config.toml
rope_fraction = 1.0
init_std_o = 0.00258
beta1 = 0.95
grad_clip = 1.0
schedule = "wsd"
final_lr_fraction = 0.0
seq_len = 1024
train_tokens = 485400000
Each number is 500 + 40 x the weight over its row's rms, rounded and kept within 0 to 999. Layers, rows and columns count from 0. Numbers have three digits each. The size before them is the row's rms in percent of the matrix's.

# down: layer 4 MLP down (transposed), 640x448, rms 0.0193, rows 548-561, columns 64-127
# gate: layer 4 MLP gate, 640x448, rms 0.0173, rows 549-561, columns 64-127
# up: layer 4 MLP up, 640x448, rms 0.017, rows 549-561, columns 64-127
down548 100:591476522485499489524521510406549568542520549497510493438517471516488521520491449453555551521501527495521417473541493469508552530520461520494467503446523482484512481504513459494441504493461442
gate549 104:489505523516477482477495486482499455581518543480536419528442423468491545474561495550474524589479455516498508503516528470445439558488490458498531548501546529555527499477485622436491503502519492
up549 105:547476557520496562540502488505439474517523523431469544575489499549509534443496555575501524497456460490518547485524478564445472424479550482491481424473482560566490544523558534496487529510532459
down549 099:461538438550533555492555463526438468452561479486445504494522517487507538550505556481523507511462504457501482505576489511530475467456534493543504548510442474519545511458533515522491495523560548
gate550 094:435493508545508487482496510514489519583471534496530495445545473476543488484482458446529501494431450559491523499546468455544487487547465458528493508514589526529590503520476456507582500537471475
up550 092:539509442458493537452496488502458542506463455509433446597493523572572503504499485468584545510507505446525468454459443564533423479442527569522557434536419484476486526454496511496465518518462493
down550 095:510505477418511491505512486480530529564483488486474467476557486552376508576520513492434535442502546477477492514476470473527533440435533474569568555495567472597585462521430460488457461562500508
gate551 100:434521515452448513526491500476467525504512544435480494524500547505539456548492545554509470464478489450455578538525510569484583447463509473452472505508515490491446504603513495452523484545424497
up551 097:507513502433515508471551513497456418511454487469546500462425469526488537502524478461444466513517493567527633469479515475424552511475533523513478461526510474481474457535488534494517483455544512
down551 099:519451502550531434442520492448430459455487536522588489551506510523474475458489503464509613459465517549507519422572511464515484530506484493512533544439480506455485508511440440542464521539442461
gate552 097:480441525519417552414457497465521513448487449551503545476473497528498467492480518512485506584527490552492573535535463577525519512483526488542516494504462451513504479543522451530445480496548525
up552 095:506544478483500494545469471490528525457472498462507551492543534575494462508533433462485501447566521458531418535492443514455457458453473437450458425541484466528543490460491543506520492459511505
down552 096:507533563497470536520556521510479476496497466536541497534476460478513509523443500502543514470472529516458496508511554437520455499515483501532539451509505494462490530467507516485501505553518504
gate553 101:488533524555421485537485480480501470500509568569537510492507461505477530480487540529544470528533482485473510438444468489546445472494489435501443514537433511523504493452388451487508509465536520
up553 104:521578472510513509480552514495454525395565552439502497479500526484492464511486481512517486551463442414481449506487539501523504485458470528500514478436491472514446574499500529509529465537427510
down553 107:501473515525442490518535515540506443474509622531486475489470455512517505525542501530519496551544510468541652538517524510549554533496503551557431536533499549480438612476451488514495542443473505
gate554 100:489500495508513505509430502487543503495503521479495496517530438458544433604424535459529470525518545442429588458496473465520483500460444496503471507509518555491505438513591527480451492478473507
up554 104:451420557554497509523596488510570563501546557494416476521499488510483511573476566511459574495417438532541481598519498517480494533537543493485469522488475416463485540486520498475504477459456587
down554 104:442529597573502495510463470522514494492529546509524498525468475464464452535484514430546511524402556474424478516563512423526453462482486433491476423527471474513406550462504454494503529498501515
gate555 107:534467505545493540509526456442547433427457573427534533519446484582494538495509544497513514500483542523496475537485480530487453492461476472498455523464530452512500570468578495525513546517474526
up555 098:525542514531484487510369507492386441438468469515503542544460493561520551458475446492522508545475487503503446504461410507450474504480501534407488455479466462486536511506426526480510512445487525
down555 094:512476448468510494492488524519473533473539421511499555544491551511472514455506543530541445482482522502484470478450449477526510554468450471475481508528500528519525472559536591529554547474460512
gate556 097:415482510533488600455507408487577493428489552479516512596518507510459531487506478478513492531491512497548489540516556509480418523486492507453410471508464464511465501452526524553542363512451492
up556 099:481508488465504514544479501556511458479470549409507456479556508513556565485504468535469498441512483477529501536536538473485454438473477498534541432444511547512522447458568508497444411513466501
down556 099:507502524564513467506493526506439463515593536578548533436547454515480464534455509457527538549486513467511457503485585455443539531455503484474495492462533506509550550548448459503420551472510456
gate557 099:466474467474523504544482452460516424563509465499510520499481504553503553409463612495505512505507437504500565442568445492535472488486534522575502559537433493432507501427539500476486461492490536
up557 097:448464497512527491498478506519497514535515512498525497531476533518490532535574522486523500479536436500461530552533457505496522583473484486469512441465504505541522482562453505504510497578482455
down557 103:422459461443511527519510504536482480439466537516493481551452489525515529499505537496436517456498502519490519522544412478439514497448499497563531525489480509451530661565462517548514524565455557
gate558 099:546542515461476493516472473502456537435507435476579546528493502485495430444512545463424529489461562504482498532514512552479560507466541475483566467523468499434450446486527415533516495477516490
up558 098:560485510518507496509512522463459502499470470566538500412484440530493474550563424584489542420461529540459559490509482452511459531487578428526552470461539478476510459458386449527489492502536503
down558 098:538506576587530489533501465503522450502479498558561501541454426556404469450509487510453503564546514466410525499480525530532489523559402457502498571514521540495512451494643590556572551533444513
gate559 102:415478543502501498570574554480556480517414506509521509463577480440487482591516506550550457556547444469542616486559497456560421465545454500602545499512468439513462491534467484502578572529439421
up559 100:530567518480582492487505520509517478474501551485560515543538547438490580461514534508482475471483552497540442511499508501477480544506526547479456515495509560453434541525562539534618531500507545
down559 103:514534549569483452500496565565524484445494522515461522489456538594557543469463466562496465533496483547542552545444516479512436453518461588526487517473444517517533583462528506458546520515507489
gate560 100:467519493549599530560453430421560451464452455528520538490454492529456558536462601470460486548451470485543544475582478512530494518476448570503515482596457465444539529507415485406442553523531460
up560 094:501566516507508579541452553492549446442485492528525471517533438486518475588479526514501485511441548499458545509458523494525527471459556507537461446558482481465498543533560409529517475447460519
down560 094:532490560480552535511526476472556553495578515486432484442438477495469596490469399491559497533521507524542463523491484500508549487542494496489475507517454497523563593476460540527420552517442514
gate561 100:487500537461517503503501461435458459484434518496490453495493487513519446535488521480477544504469520532455524513497489497523424505470510459526526494528522523540535497493456539497505533499566527
up561 099:458432548421551454463472549493433509457518532434525517506435511568565545535502568452481537492519511571445470489472473522537592462562473546448449547456502478475491460592502532564547525517551450
down561 098:471491484465504540500437577538508532459455429541485474543451494429516481503492536522555496472507547480484493465429481492480475514502510522556574529459470518479446485495570615476526513486527460